Weights of a small GPT-style language model, trained from scratch on English Wikipedia.
Training: a variant of SOAP for these matrices, 180M tokens, 5481 steps.
Each number is 200 + 30 x the weight over the matrix's rms, rounded and kept within 0 to 999. Layers, rows and columns count from 0.

# gate: layer 4 MLP gate, 320x128, rms 0.213, rows 229-246, columns 0-127
# up: layer 4 MLP up, 320x128, rms 0.209, rows 229-246, columns 0-127
# down: layer 4 MLP down (transposed), 320x128, rms 0.183, rows 229-246, columns 0-127
gate229,176,229,187,200,168,213,184,193,224,208,171,173,219,244,174,186,193,186,170,201,172,198,229,211,224,189,209,219,188,258,182,196,150,209,237,178,213,155,290,193,161,153,213,182,165,220,152,207,179,205,218,232,229,239,152,200,213,174,184,170,202,176,172,169,182,158,192,225,196,217,153,197,222,188,208,204,220,165,220,187,207,189,212,209,175,206,234,219,235,286,259,229,177,201,166,205,184,225,194,181,246,208,176,189,284,259,214,216,238,278,146,168,167,224,208,186,216,191,180,217,215,151,148,193,164,152,251,176
up229,247,212,194,211,143,171,243,205,225,207,220,181,194,127,204,207,211,222,188,242,229,196,142,175,192,209,160,197,130,191,179,234,226,233,213,204,193,244,201,211,206,198,209,131,223,152,201,228,213,175,216,182,193,173,188,210,170,252,203,206,213,176,201,165,195,207,203,208,165,210,246,187,208,228,174,165,183,239,232,131,162,210,218,167,242,172,156,211,129,167,209,161,181,214,255,218,211,179,179,219,199,189,190,209,196,244,182,223,190,165,255,215,287,208,171,215,184,212,156,204,199,197,212,202,221,187,178,275
down229,182,224,243,205,211,179,224,212,213,129,175,205,206,179,179,236,199,183,208,238,212,171,195,208,199,149,197,182,199,191,147,208,215,254,204,188,225,245,186,209,242,221,187,174,214,172,196,200,222,223,219,175,213,192,219,211,211,214,191,222,206,186,229,230,222,271,221,194,205,194,213,229,219,211,149,252,134,165,241,204,201,183,173,227,173,125,191,209,177,179,155,205,179,241,244,166,237,228,244,201,254,159,182,224,200,207,150,201,229,212,213,128,237,216,215,169,164,254,188,175,167,223,220,205,181,193,218,198
gate230,111,186,192,180,259,164,211,235,224,163,223,212,199,152,174,222,177,240,190,190,223,187,243,151,220,172,185,151,207,181,196,224,215,238,224,157,231,177,226,222,223,194,211,198,210,202,203,236,201,222,223,209,191,208,175,185,198,199,244,184,192,169,179,185,267,192,114,262,245,213,232,198,187,191,178,231,180,221,194,192,173,256,154,143,212,218,168,155,230,224,231,139,212,210,177,183,212,226,177,158,188,222,195,204,193,227,156,206,184,217,194,129,204,242,240,199,246,244,242,226,214,178,226,196,210,201,217,182
up230,157,174,204,218,230,165,187,260,186,250,179,244,168,193,230,214,216,166,181,240,243,138,232,147,203,212,197,231,145,199,217,230,176,196,254,183,219,201,186,165,235,219,248,185,234,171,214,210,155,232,175,230,216,186,218,217,177,235,220,196,159,170,184,176,183,190,135,209,192,225,184,218,182,191,190,178,192,210,184,195,194,215,225,168,203,237,229,238,239,212,184,148,240,223,190,202,205,250,186,175,190,233,199,188,278,225,189,176,225,228,190,188,204,237,242,225,216,272,200,221,203,191,187,187,193,226,210,203
down230,246,226,181,209,181,182,156,155,158,206,165,229,218,214,199,193,230,199,175,250,214,262,203,201,212,197,187,167,179,176,143,222,216,242,257,201,247,185,126,178,214,231,242,234,186,160,163,174,174,154,139,187,219,191,181,236,167,228,174,196,213,210,198,152,147,168,172,137,214,216,207,224,247,202,154,206,186,186,192,230,167,179,128,191,176,203,150,187,206,202,198,198,163,169,172,251,237,226,207,168,193,191,218,162,184,245,219,143,201,188,206,227,219,207,189,213,206,204,219,264,192,180,191,155,197,180,192,217
gate231,172,170,223,157,238,202,186,164,220,167,144,194,228,136,223,175,226,191,138,199,216,210,167,185,201,169,252,237,173,214,217,210,176,159,270,184,193,258,206,215,207,229,196,237,183,183,164,199,163,265,191,235,237,260,174,261,200,203,208,147,182,224,239,215,170,196,147,198,232,192,178,204,191,207,206,186,205,221,187,196,161,184,231,196,160,209,246,230,153,204,231,142,196,208,252,214,182,231,212,235,245,173,163,242,223,225,227,224,204,206,202,213,210,186,133,168,234,183,213,227,195,229,211,191,178,198,133,182
up231,223,236,173,149,235,198,230,102,238,190,199,188,195,156,211,187,226,188,173,187,215,196,185,195,178,200,216,203,158,215,230,204,179,140,201,195,202,249,217,230,238,211,213,208,167,220,218,239,217,244,230,221,259,190,200,232,233,202,204,232,191,254,209,248,193,174,149,159,164,210,199,211,195,168,227,211,224,193,214,218,187,265,217,178,149,173,228,181,176,210,221,209,190,248,254,224,259,161,176,202,213,115,139,252,216,226,211,212,221,237,203,166,234,194,170,175,190,213,191,236,185,157,230,176,183,225,229,206
down231,204,195,194,212,193,185,249,209,247,251,226,187,253,227,182,284,206,247,217,210,173,220,246,216,192,196,202,200,230,227,161,261,209,174,223,209,183,152,183,230,191,231,208,141,203,175,153,214,182,232,236,203,187,161,214,214,191,225,158,257,255,183,180,158,218,203,264,198,196,221,184,219,162,253,160,199,223,216,214,193,253,191,201,156,191,204,140,223,200,230,187,236,143,214,162,108,242,155,198,183,165,204,154,238,206,226,186,175,209,192,234,222,228,186,195,210,219,207,195,201,224,152,172,185,251,194,225,198
gate232,236,182,197,244,174,208,220,161,175,204,227,184,227,224,215,201,154,184,202,183,219,184,215,241,172,141,157,190,181,233,197,231,172,158,219,171,152,208,163,192,211,229,244,229,205,180,156,189,222,187,194,191,251,226,207,209,182,186,181,147,180,211,175,194,251,203,171,189,146,144,207,208,256,203,201,216,194,186,216,175,198,188,183,184,223,177,184,210,208,148,171,215,207,196,223,224,191,221,235,212,215,133,172,171,176,222,212,175,159,209,208,150,204,202,218,176,221,228,202,222,178,233,219,192,194,175,268,252
up232,196,240,234,181,224,216,212,253,222,176,180,276,253,194,215,156,240,202,180,226,211,228,218,185,236,198,257,205,216,188,191,161,226,192,134,209,265,169,195,209,268,175,172,186,194,209,214,236,176,216,207,187,198,174,207,163,192,218,217,192,245,172,223,224,146,201,255,203,197,163,188,238,168,212,219,211,159,205,156,212,220,140,183,202,200,223,221,222,205,197,217,251,137,235,231,220,194,215,179,222,168,200,175,157,178,207,241,195,184,192,217,229,187,194,187,276,209,184,235,189,221,156,247,227,197,190,147,155
down232,236,178,234,148,200,182,213,222,258,181,176,211,213,196,165,157,253,211,161,206,232,183,191,195,173,166,228,192,207,176,222,264,190,198,150,230,235,151,203,136,202,176,211,155,127,180,200,141,207,210,170,175,226,224,218,206,182,231,225,179,161,171,223,180,236,217,172,212,174,233,167,218,174,203,209,231,249,157,171,212,195,185,204,139,156,238,193,191,178,197,218,171,247,212,222,210,165,154,233,223,165,163,185,204,203,231,179,222,188,196,164,221,179,186,190,218,158,166,178,199,214,214,152,136,181,221,186,216
gate233,203,247,186,219,209,229,190,226,223,193,232,194,144,193,208,152,234,198,263,171,152,239,169,215,178,182,194,160,226,221,235,199,203,219,211,212,251,174,219,202,131,197,189,219,209,211,226,228,255,224,215,199,221,252,182,212,199,165,233,238,155,179,201,158,230,157,194,243,230,236,153,213,206,168,189,156,219,241,213,206,152,202,238,222,243,214,203,218,177,190,241,203,189,185,205,201,195,169,131,241,198,235,187,243,209,180,211,224,181,235,202,246,182,264,137,174,224,203,232,223,160,153,220,237,259,180,200,157
up233,183,174,214,184,167,99,173,203,193,201,225,163,208,181,179,205,188,205,206,197,160,182,188,163,196,253,263,205,197,213,271,182,244,220,194,174,208,220,181,212,229,179,200,196,200,153,227,168,181,163,232,206,271,135,182,245,192,203,206,189,198,148,216,207,250,292,225,212,188,223,197,238,182,193,185,234,206,138,188,225,264,157,197,201,253,172,188,204,216,208,224,169,176,214,220,217,253,187,207,189,203,250,194,196,270,166,231,206,184,172,244,193,235,251,212,197,205,174,139,165,241,169,187,257,202,207,214,222
down233,168,148,244,207,203,117,213,208,190,222,192,206,202,203,183,150,190,257,200,171,223,228,182,226,165,207,192,187,191,231,241,190,231,227,230,204,218,199,187,200,206,157,197,189,222,184,236,174,231,171,221,193,258,132,187,193,183,208,224,212,212,186,249,177,225,241,214,219,172,217,185,257,164,214,217,250,229,180,165,173,210,206,180,152,235,174,265,201,176,222,246,165,170,214,196,211,191,183,221,167,223,242,202,225,237,145,162,201,164,145,250,222,179,241,221,183,195,232,157,210,265,215,209,223,182,209,213,210
gate234,214,170,265,191,185,174,203,177,261,173,232,218,256,226,226,229,190,181,200,218,210,175,243,188,125,195,230,250,232,159,204,207,213,192,158,248,128,172,249,250,231,171,226,195,126,170,188,274,190,176,149,178,216,210,202,187,158,236,187,196,200,182,236,268,208,228,129,240,252,171,242,176,168,244,214,192,199,207,226,236,220,177,207,158,174,172,224,191,207,194,187,175,204,143,233,173,207,237,139,195,248,213,256,213,199,190,229,179,179,248,189,160,219,212,221,185,208,222,247,194,145,174,190,240,201,198,157,256
up234,154,187,133,178,199,213,220,234,185,225,201,136,188,204,176,226,220,172,202,188,128,192,141,183,211,195,188,187,182,225,223,235,225,225,233,202,194,218,157,184,205,213,200,186,233,197,209,197,194,222,241,226,189,246,137,186,205,161,161,164,241,234,203,223,110,203,207,218,201,187,154,166,234,172,198,192,210,217,186,236,202,257,134,213,224,203,228,238,208,198,189,221,154,200,139,185,110,193,250,244,215,216,176,222,248,215,162,180,231,153,210,235,193,227,173,162,216,192,145,134,193,193,143,184,197,229,153,149
down234,145,233,202,173,193,196,208,245,190,170,172,141,156,187,202,216,207,205,232,176,209,238,231,191,232,131,244,217,149,240,241,161,216,232,264,220,229,203,220,206,202,218,210,218,179,205,215,229,243,170,167,201,147,242,156,266,204,195,205,209,170,188,202,225,218,222,188,176,216,242,168,218,212,200,173,178,189,162,195,190,176,228,188,245,221,195,211,146,197,228,194,201,128,198,160,201,200,239,169,245,172,211,203,208,209,224,228,152,199,171,203,229,138,181,195,189,228,199,152,147,201,210,162,118,214,202,183,194
gate235,216,163,209,215,200,242,218,168,199,223,192,176,162,163,191,258,171,152,195,242,259,177,209,207,150,223,148,221,223,191,212,252,215,207,197,166,201,289,210,217,204,219,206,179,210,202,206,201,256,198,210,183,187,174,177,225,242,214,200,209,160,150,157,134,145,198,170,203,199,232,254,194,207,207,222,203,158,179,214,168,182,231,235,180,231,213,217,209,212,158,213,201,174,234,194,177,184,220,185,161,205,205,202,201,212,230,193,187,230,196,215,233,222,206,176,231,234,184,242,174,217,194,184,224,234,219,184,216
up235,237,180,214,151,194,203,187,154,210,209,183,203,190,220,187,218,226,150,219,222,181,176,201,245,209,213,193,213,230,209,205,223,202,200,222,196,207,241,208,251,200,231,171,201,177,213,159,188,253,209,217,190,201,171,229,225,258,231,195,228,213,205,183,169,155,198,204,188,195,189,201,216,151,165,195,219,227,179,220,140,163,203,243,204,211,229,215,238,208,206,167,158,165,260,168,236,189,196,225,187,208,186,208,241,199,196,173,231,241,191,202,212,209,207,117,270,250,175,163,162,261,142,193,154,246,233,175,207
down235,206,175,156,214,199,152,200,195,184,202,207,178,199,200,217,181,232,201,238,193,154,217,218,243,199,218,185,188,192,202,236,226,175,220,186,182,199,187,162,191,212,216,227,146,238,163,162,181,194,223,181,199,255,183,155,217,241,173,239,198,236,201,237,195,224,171,266,230,215,209,182,189,242,180,246,157,208,114,192,187,198,191,166,200,158,200,236,173,241,198,204,178,189,169,196,236,188,180,187,178,220,243,160,241,184,233,210,202,193,171,172,205,237,190,206,203,165,170,197,219,202,136,216,166,212,221,179,166
gate236,223,228,160,173,241,205,197,214,227,181,229,163,194,229,203,182,234,249,154,226,247,208,199,216,237,222,239,215,242,180,205,160,247,199,174,210,203,215,202,174,170,193,159,244,217,224,208,187,201,209,230,131,162,200,249,247,206,220,193,242,141,211,196,229,190,206,222,237,191,225,194,179,205,198,225,208,225,206,200,221,198,213,222,164,187,172,210,213,208,199,187,274,231,226,236,181,194,210,193,208,166,224,238,229,233,227,207,231,221,225,226,199,232,217,144,231,200,261,200,173,207,197,212,190,174,195,194,197
up236,240,181,222,189,155,172,210,199,216,198,187,193,194,173,233,176,196,187,239,193,219,182,184,192,155,201,237,277,151,208,192,197,214,196,248,212,157,227,198,193,201,192,207,216,224,146,220,240,177,234,225,177,178,210,142,235,255,197,224,221,230,200,218,185,170,225,210,202,218,202,153,195,182,198,173,227,263,184,178,165,265,223,186,156,173,212,156,215,160,200,227,175,187,193,170,166,224,224,191,160,192,202,214,252,162,217,164,181,211,197,199,179,196,247,217,208,188,208,239,180,229,230,223,173,189,199,218,208
down236,128,252,228,179,206,183,183,173,206,178,198,206,206,172,202,218,162,210,193,226,153,179,227,170,255,220,177,214,176,119,193,189,205,175,206,196,192,210,173,189,187,220,262,215,170,202,192,184,187,190,171,206,247,245,225,162,167,147,257,211,198,189,185,201,169,209,187,173,196,241,179,196,193,186,230,184,173,177,178,165,169,206,214,221,194,203,153,141,175,275,160,166,217,180,208,224,203,190,257,228,205,203,212,183,196,232,144,190,151,207,225,178,151,186,243,185,197,238,201,204,223,178,205,244,175,213,184,218
gate237,169,184,275,170,180,204,212,191,195,235,154,210,204,207,193,220,193,156,263,181,217,237,230,180,195,164,223,223,196,232,224,203,130,146,246,196,185,202,190,194,183,176,201,192,181,259,194,170,213,239,187,228,188,184,222,230,213,158,206,220,165,230,222,192,208,181,207,201,157,189,153,192,304,229,181,201,234,190,201,172,200,194,198,215,163,168,211,207,239,232,202,171,159,206,173,163,229,216,238,161,202,228,225,216,201,146,170,210,242,259,195,194,198,221,131,201,163,213,237,203,200,224,219,197,219,192,195,152
up237,158,236,182,232,196,190,165,221,233,209,193,213,218,245,212,206,233,208,182,204,181,191,230,205,226,218,142,212,207,190,202,178,132,210,170,209,166,174,176,209,150,179,225,222,182,186,259,221,205,210,174,230,252,225,160,154,184,218,217,197,177,163,189,251,222,199,180,250,162,242,205,211,234,212,153,177,212,231,226,202,163,228,179,197,262,205,222,165,154,187,207,211,165,210,160,195,205,182,230,208,146,248,204,215,197,176,151,249,198,184,185,202,217,248,228,192,188,194,177,237,196,200,233,222,268,187,187,196
down237,149,182,174,180,163,218,182,205,265,201,162,174,181,206,280,179,216,174,198,227,200,242,133,209,208,224,222,174,197,207,198,189,159,204,227,219,220,205,206,125,187,208,191,193,193,185,220,151,219,251,226,189,217,179,186,141,201,193,215,221,218,166,175,187,189,275,206,223,180,156,224,185,164,173,210,208,218,217,187,220,150,248,168,237,192,213,228,212,218,255,231,198,216,214,206,186,168,130,254,179,154,209,203,191,146,216,211,228,172,215,228,199,212,234,214,211,145,218,209,177,182,203,201,240,172,154,196,188
gate238,186,200,170,184,241,195,148,191,177,260,139,220,216,223,190,178,158,230,234,236,221,123,185,165,183,179,205,178,206,211,217,177,207,203,203,233,300,151,202,213,223,176,201,216,196,284,228,193,110,223,200,230,218,166,217,251,156,171,232,204,211,190,229,192,180,144,180,206,192,188,183,229,209,221,231,196,191,180,198,147,274,165,250,190,228,257,214,240,173,225,219,202,188,124,213,174,184,150,165,212,184,224,219,179,232,264,211,181,238,194,249,177,252,179,164,160,200,166,202,191,183,215,207,78,186,231,193,192
up238,162,167,188,189,190,229,222,209,236,192,223,206,157,195,225,212,217,242,155,163,209,214,196,190,204,230,160,159,179,192,207,193,206,209,181,204,161,251,237,136,185,212,202,181,188,116,192,200,240,147,194,201,208,199,167,167,192,170,204,178,163,221,198,167,227,206,200,180,219,168,243,162,131,201,184,210,221,182,169,242,159,264,221,214,165,188,214,141,202,188,155,255,123,209,220,178,191,224,174,200,219,168,223,241,204,161,217,203,202,232,167,202,137,204,250,181,182,206,166,197,253,171,209,283,150,215,222,246
down238,229,176,194,138,242,182,157,258,257,175,150,159,218,214,223,186,216,214,134,214,243,194,217,207,177,234,210,213,148,214,263,214,204,204,197,191,218,215,175,210,194,206,159,231,222,198,230,215,213,221,224,213,179,230,215,190,142,152,179,186,137,167,134,166,226,147,118,149,215,136,221,216,174,166,191,205,208,182,139,183,197,198,250,201,173,180,218,254,153,196,190,223,199,213,220,193,228,258,227,245,167,149,180,249,225,194,216,213,213,227,222,208,147,215,200,182,244,199,186,206,236,223,201,245,212,151,150,231
gate239,207,234,205,181,190,207,241,223,206,211,239,132,203,142,164,188,224,153,261,247,170,260,233,196,178,170,221,200,220,175,185,176,227,235,228,218,189,204,168,245,209,218,247,171,230,258,191,184,194,219,190,178,189,201,221,226,205,215,136,224,179,186,203,172,221,140,189,165,176,202,227,174,215,216,180,213,212,252,220,163,175,257,200,205,200,209,169,252,179,196,197,247,170,265,214,172,217,182,141,193,203,167,235,202,149,188,167,214,233,233,220,188,186,177,181,186,212,185,198,213,228,158,150,267,231,265,177,160
up239,197,146,210,181,164,173,157,214,178,181,172,169,200,246,156,186,209,112,218,185,189,194,177,186,187,203,202,124,181,219,191,195,204,212,184,172,211,192,260,203,134,234,157,156,196,206,170,143,195,193,138,246,199,232,204,165,175,191,204,209,209,149,219,215,182,219,176,175,207,195,208,213,155,192,193,164,182,185,162,189,106,178,157,225,205,163,198,216,226,175,121,197,213,170,156,231,244,222,221,197,197,178,213,209,143,209,152,202,217,160,177,195,177,171,150,185,237,189,296,187,159,176,186,212,189,190,241,189
down239,166,268,151,272,213,163,179,194,229,204,149,187,186,215,149,258,208,157,171,240,229,162,181,224,184,226,207,225,216,155,206,198,230,190,206,213,201,187,211,249,175,223,193,167,177,207,164,178,240,233,239,183,251,175,212,221,218,213,192,169,222,210,186,253,116,188,214,205,194,237,154,152,170,157,159,200,191,195,202,202,222,229,181,178,204,209,214,181,135,239,227,260,209,221,222,190,240,192,219,219,212,179,195,255,216,246,231,179,197,193,161,140,178,224,193,179,176,187,209,204,190,208,243,243,200,191,184,187
gate240,162,225,233,254,174,178,220,207,226,199,170,185,268,207,253,216,185,194,248,216,154,197,209,216,221,194,186,125,174,265,130,260,203,200,197,252,167,207,184,192,190,224,230,216,237,204,194,178,201,198,240,225,214,167,232,268,162,157,151,183,249,202,240,209,137,218,201,148,145,188,187,164,180,174,195,214,246,201,235,142,205,159,206,191,159,221,168,251,180,271,193,205,174,212,188,177,196,160,197,158,218,169,167,205,229,236,203,209,225,250,162,184,233,196,193,152,212,192,192,219,231,229,146,186,160,215,177,238
up240,167,240,240,234,162,161,206,179,225,163,170,194,245,183,244,240,191,224,255,183,149,237,222,210,229,186,182,197,186,240,157,266,168,213,201,249,183,190,201,176,173,254,233,209,218,206,230,201,181,222,253,220,232,188,198,268,161,156,174,196,234,211,255,211,147,220,192,132,144,196,207,160,200,211,240,236,244,203,225,150,229,184,206,136,168,178,165,246,169,267,182,176,173,212,193,169,177,216,205,170,203,179,177,175,241,237,222,259,202,246,200,158,227,174,184,165,220,177,169,176,165,207,142,175,153,216,197,184
down240,174,222,194,201,202,246,189,171,166,198,187,213,148,194,206,191,209,235,191,166,196,203,236,226,201,206,195,220,161,190,203,174,166,223,264,232,170,243,163,232,188,177,172,228,241,156,183,205,190,260,188,185,208,236,222,258,195,210,207,174,237,202,160,189,241,165,147,176,200,172,224,188,215,170,173,177,191,208,179,223,207,201,219,206,234,145,227,206,226,250,159,199,181,187,208,168,165,226,221,212,208,191,225,256,196,230,251,207,219,209,229,232,219,185,240,200,204,198,205,246,184,197,197,187,198,226,194,161
gate241,230,216,216,191,184,211,233,229,213,267,205,120,209,173,183,188,182,192,166,216,228,197,214,223,193,192,252,254,171,213,164,248,202,186,258,153,182,208,242,218,237,185,205,200,226,184,251,194,176,176,133,225,253,216,199,266,148,151,181,236,181,217,185,188,184,213,163,185,237,229,182,222,186,213,228,165,235,193,290,203,186,182,203,223,137,217,196,243,181,213,162,196,146,130,211,182,228,252,179,215,232,223,195,193,187,179,180,215,201,222,170,225,179,148,205,179,206,160,187,173,153,272,218,222,160,190,237,218
up241,183,182,228,241,176,198,239,201,190,211,214,188,229,202,204,259,140,176,220,225,214,208,176,271,151,208,205,182,158,189,188,208,203,168,192,240,254,166,213,170,243,198,185,188,207,239,186,177,183,185,203,186,198,210,228,199,175,215,257,217,225,209,209,124,232,196,199,123,182,157,217,172,206,222,195,214,258,187,198,202,183,239,156,215,219,176,205,172,222,189,184,207,197,181,185,183,148,214,257,181,239,195,211,193,195,193,207,154,211,229,151,176,159,203,143,202,183,216,195,216,212,260,227,176,203,222,229,263
down241,200,211,165,199,225,165,203,220,178,214,262,179,206,226,146,202,149,170,185,218,232,240,168,251,199,198,267,215,198,231,252,202,198,181,224,227,217,213,220,210,278,163,180,210,174,231,200,206,170,202,170,225,239,237,186,253,154,181,237,213,172,192,154,172,205,175,216,156,239,222,227,209,200,200,238,184,219,176,211,179,214,217,201,272,154,219,228,220,167,203,193,192,152,140,209,161,158,210,216,166,225,272,160,154,132,253,163,147,188,225,237,185,176,209,180,213,185,192,203,200,208,184,217,136,176,254,202,252
gate242,230,172,212,171,185,145,221,209,177,226,168,229,192,173,227,162,165,200,249,219,197,221,158,173,161,113,207,208,190,149,241,186,204,221,199,208,232,212,203,272,190,171,170,182,183,187,142,217,228,165,192,161,165,215,222,220,189,148,168,176,231,132,166,145,279,188,185,206,258,196,171,285,210,203,199,177,183,268,172,217,148,211,221,227,127,199,135,224,179,241,199,188,189,220,197,189,247,251,174,208,229,215,220,223,214,211,205,240,183,191,244,171,196,192,196,199,142,186,222,209,127,215,193,216,213,145,235,225
up242,193,122,259,198,221,183,234,226,167,234,234,293,185,199,229,155,220,245,241,264,198,183,157,218,156,152,258,190,230,130,251,186,182,192,187,162,204,206,217,232,243,209,200,206,143,184,156,185,237,176,192,184,160,219,176,226,153,159,152,157,247,149,122,156,247,174,231,201,248,159,215,215,185,245,199,123,169,217,201,208,196,170,224,216,192,171,198,259,134,192,212,202,210,263,201,179,240,223,203,226,279,233,208,215,186,229,205,181,257,201,203,183,150,225,176,226,138,204,223,211,181,227,242,220,155,175,213,224
down242,222,174,246,219,168,189,192,172,216,238,177,167,171,176,191,129,231,186,191,183,206,198,218,159,202,153,203,188,218,226,221,223,175,200,192,214,211,242,209,196,177,196,149,217,218,157,180,160,183,141,184,211,234,205,236,187,198,187,160,183,264,176,148,163,197,163,186,191,154,206,171,288,184,158,149,199,158,186,164,194,161,180,254,202,177,242,255,204,187,248,203,181,194,247,226,205,162,155,232,172,190,205,192,215,232,227,149,186,167,184,131,221,217,229,202,255,196,199,202,166,167,179,221,216,206,156,220,228
gate243,223,244,202,198,198,189,176,192,210,237,251,199,215,219,195,158,254,241,177,193,171,228,215,158,195,233,180,219,199,192,196,158,156,176,163,201,188,163,194,208,203,235,200,238,238,221,205,211,226,188,225,188,199,230,150,204,159,201,158,141,179,168,219,182,164,230,186,247,214,191,231,202,154,190,206,179,176,193,193,168,167,148,157,165,206,214,216,251,214,202,201,156,204,134,212,213,213,164,242,189,204,194,178,227,219,225,197,244,250,191,173,205,178,159,214,170,190,258,205,198,181,228,219,198,208,216,157,180
up243,216,229,247,218,200,218,180,184,207,248,216,200,233,225,201,150,264,215,163,216,204,225,238,181,232,216,179,175,152,284,240,140,192,215,163,127,218,154,192,213,188,180,202,168,240,179,208,208,199,176,218,193,192,240,170,222,168,182,167,197,223,190,227,168,174,258,247,222,193,232,226,155,170,245,187,217,155,216,213,183,161,174,203,180,208,169,211,208,178,184,223,179,188,186,188,195,222,155,221,169,197,123,153,245,208,228,188,215,195,181,178,207,217,149,236,218,194,243,217,206,166,210,228,216,212,215,140,211
down243,216,228,153,234,203,211,238,217,200,235,183,204,210,194,199,118,247,167,178,166,154,252,265,206,172,215,197,192,180,240,236,232,206,216,195,210,190,215,194,224,214,212,189,228,219,175,188,208,218,177,180,184,180,192,199,227,115,183,174,151,240,191,226,207,192,192,224,166,223,209,233,170,220,193,158,216,163,143,165,217,141,137,173,183,230,247,220,180,191,226,240,154,163,184,235,194,239,156,222,159,183,228,185,182,210,214,243,207,202,190,194,214,191,214,229,153,218,173,150,235,197,205,190,184,159,240,206,183
gate244,222,215,252,218,210,187,183,222,162,269,237,176,102,201,200,211,202,172,194,205,185,223,172,181,195,201,228,165,166,233,249,274,204,169,201,163,232,179,189,219,201,197,153,196,253,217,211,200,267,181,176,218,223,176,229,196,210,232,239,178,196,209,275,208,187,223,230,160,148,203,196,156,225,182,194,190,218,185,275,265,181,232,188,237,257,259,216,266,215,211,172,179,195,190,190,196,252,183,169,178,220,187,214,273,206,183,225,201,196,194,221,220,228,173,210,154,234,219,189,196,195,241,212,118,228,193,166,188
up244,184,149,152,254,213,211,230,235,199,198,185,172,231,192,215,202,232,204,194,183,198,144,181,188,186,174,172,209,193,198,169,178,184,222,180,222,208,210,206,248,174,144,274,217,179,194,165,202,207,217,219,228,173,182,189,208,201,172,140,208,167,240,184,223,225,167,167,208,209,251,227,228,216,198,216,124,198,246,162,124,209,196,197,156,150,241,233,258,205,180,227,215,230,170,177,216,201,194,190,221,174,197,182,208,219,230,186,169,241,244,143,143,182,204,217,227,230,178,202,198,222,126,160,217,191,236,226,168
down244,201,204,188,215,165,223,174,206,269,161,230,132,234,232,223,216,195,232,200,214,204,179,151,177,199,197,217,204,202,258,158,177,242,219,176,250,260,190,239,176,221,229,240,199,169,227,211,204,189,172,216,218,199,246,187,191,179,212,245,220,144,225,207,153,246,187,226,212,197,205,178,183,190,159,231,203,243,216,243,127,199,187,201,253,198,203,208,177,223,185,227,269,239,211,150,178,213,170,196,211,155,145,196,250,190,209,205,174,226,211,180,248,206,195,194,158,180,179,185,197,291,229,206,207,228,194,140,219
gate245,180,280,226,226,191,170,179,221,216,223,207,208,168,250,228,209,200,171,221,192,220,177,188,190,219,237,185,187,196,213,215,248,228,222,240,213,224,206,183,234,185,241,176,196,201,242,249,131,195,211,220,167,181,224,206,184,154,188,189,192,220,206,129,195,173,251,212,180,200,174,204,152,205,208,182,175,223,222,230,175,258,202,202,211,234,177,207,151,169,184,139,197,223,119,186,223,206,179,208,221,215,180,211,246,135,217,136,205,182,169,245,186,193,181,221,212,234,300,173,130,199,191,221,177,208,234,234,173
up245,242,198,199,172,143,197,192,148,200,164,180,204,164,203,189,161,225,229,182,175,183,177,201,189,216,192,182,202,154,182,208,193,180,200,161,217,216,182,156,155,168,152,213,182,192,176,136,244,190,236,180,201,223,204,239,239,206,198,209,231,227,240,260,149,219,207,185,183,177,240,208,170,193,192,201,189,163,226,235,193,186,133,201,206,235,204,187,220,260,232,218,196,152,189,174,202,203,157,151,169,167,244,183,159,218,200,257,213,195,159,180,173,182,219,244,194,130,139,226,211,197,167,198,205,245,179,210,226
down245,182,226,192,132,188,164,208,227,197,217,225,177,203,202,229,191,208,251,216,213,163,177,183,159,155,161,208,189,228,184,181,211,205,220,200,165,211,225,189,180,184,152,192,223,193,233,118,233,188,212,179,257,222,206,202,197,167,214,225,213,182,199,211,159,212,186,181,250,161,177,183,160,163,226,223,190,209,204,187,218,169,62,200,243,189,206,193,178,178,163,197,209,143,203,192,153,204,183,154,217,172,233,202,230,203,230,227,202,182,152,231,197,226,214,184,218,185,183,151,183,179,195,156,242,264,187,192,187
gate246,224,219,211,223,182,229,151,208,229,132,222,225,140,215,138,229,244,228,156,153,221,177,206,258,157,196,130,155,159,245,168,227,243,156,219,183,217,176,202,158,214,155,224,168,195,225,196,179,172,259,180,225,159,244,186,217,144,219,243,208,207,240,188,185,170,213,193,164,216,150,228,211,237,203,252,207,233,148,201,170,164,181,221,200,247,168,179,190,160,161,273,146,190,163,128,187,159,193,168,177,159,176,159,225,193,187,210,210,221,151,169,278,207,227,203,212,190,202,176,222,229,243,196,196,233,191,193,185
up246,167,194,213,251,210,186,174,207,174,198,190,117,175,273,254,203,176,191,156,186,280,183,182,260,214,217,155,184,172,268,150,183,188,158,178,229,196,189,220,159,124,121,184,135,210,201,150,205,238,207,179,192,202,204,186,215,152,197,236,181,181,218,194,180,188,195,215,220,195,253,190,243,190,199,201,226,327,131,213,225,205,185,293,183,182,253,185,242,192,207,195,193,206,189,108,209,259,230,183,162,195,235,171,132,200,200,239,191,222,167,188,259,196,194,190,196,256,177,191,199,240,188,186,199,147,212,194,189
down246,215,237,196,249,201,162,215,253,233,135,220,114,153,352,143,198,169,239,148,219,246,209,211,231,194,170,180,160,194,232,211,251,208,156,198,187,220,229,169,218,126,135,184,202,180,186,159,195,182,196,197,227,249,221,147,188,76,215,266,167,100,251,155,212,198,235,197,223,168,170,199,210,143,265,268,178,248,160,208,146,201,229,226,194,218,228,170,207,118,267,264,184,164,197,113,200,252,222,192,124,115,214,221,100,216,200,177,194,214,221,191,224,197,147,167,222,230,182,216,179,210,214,190,241,165,222,162,209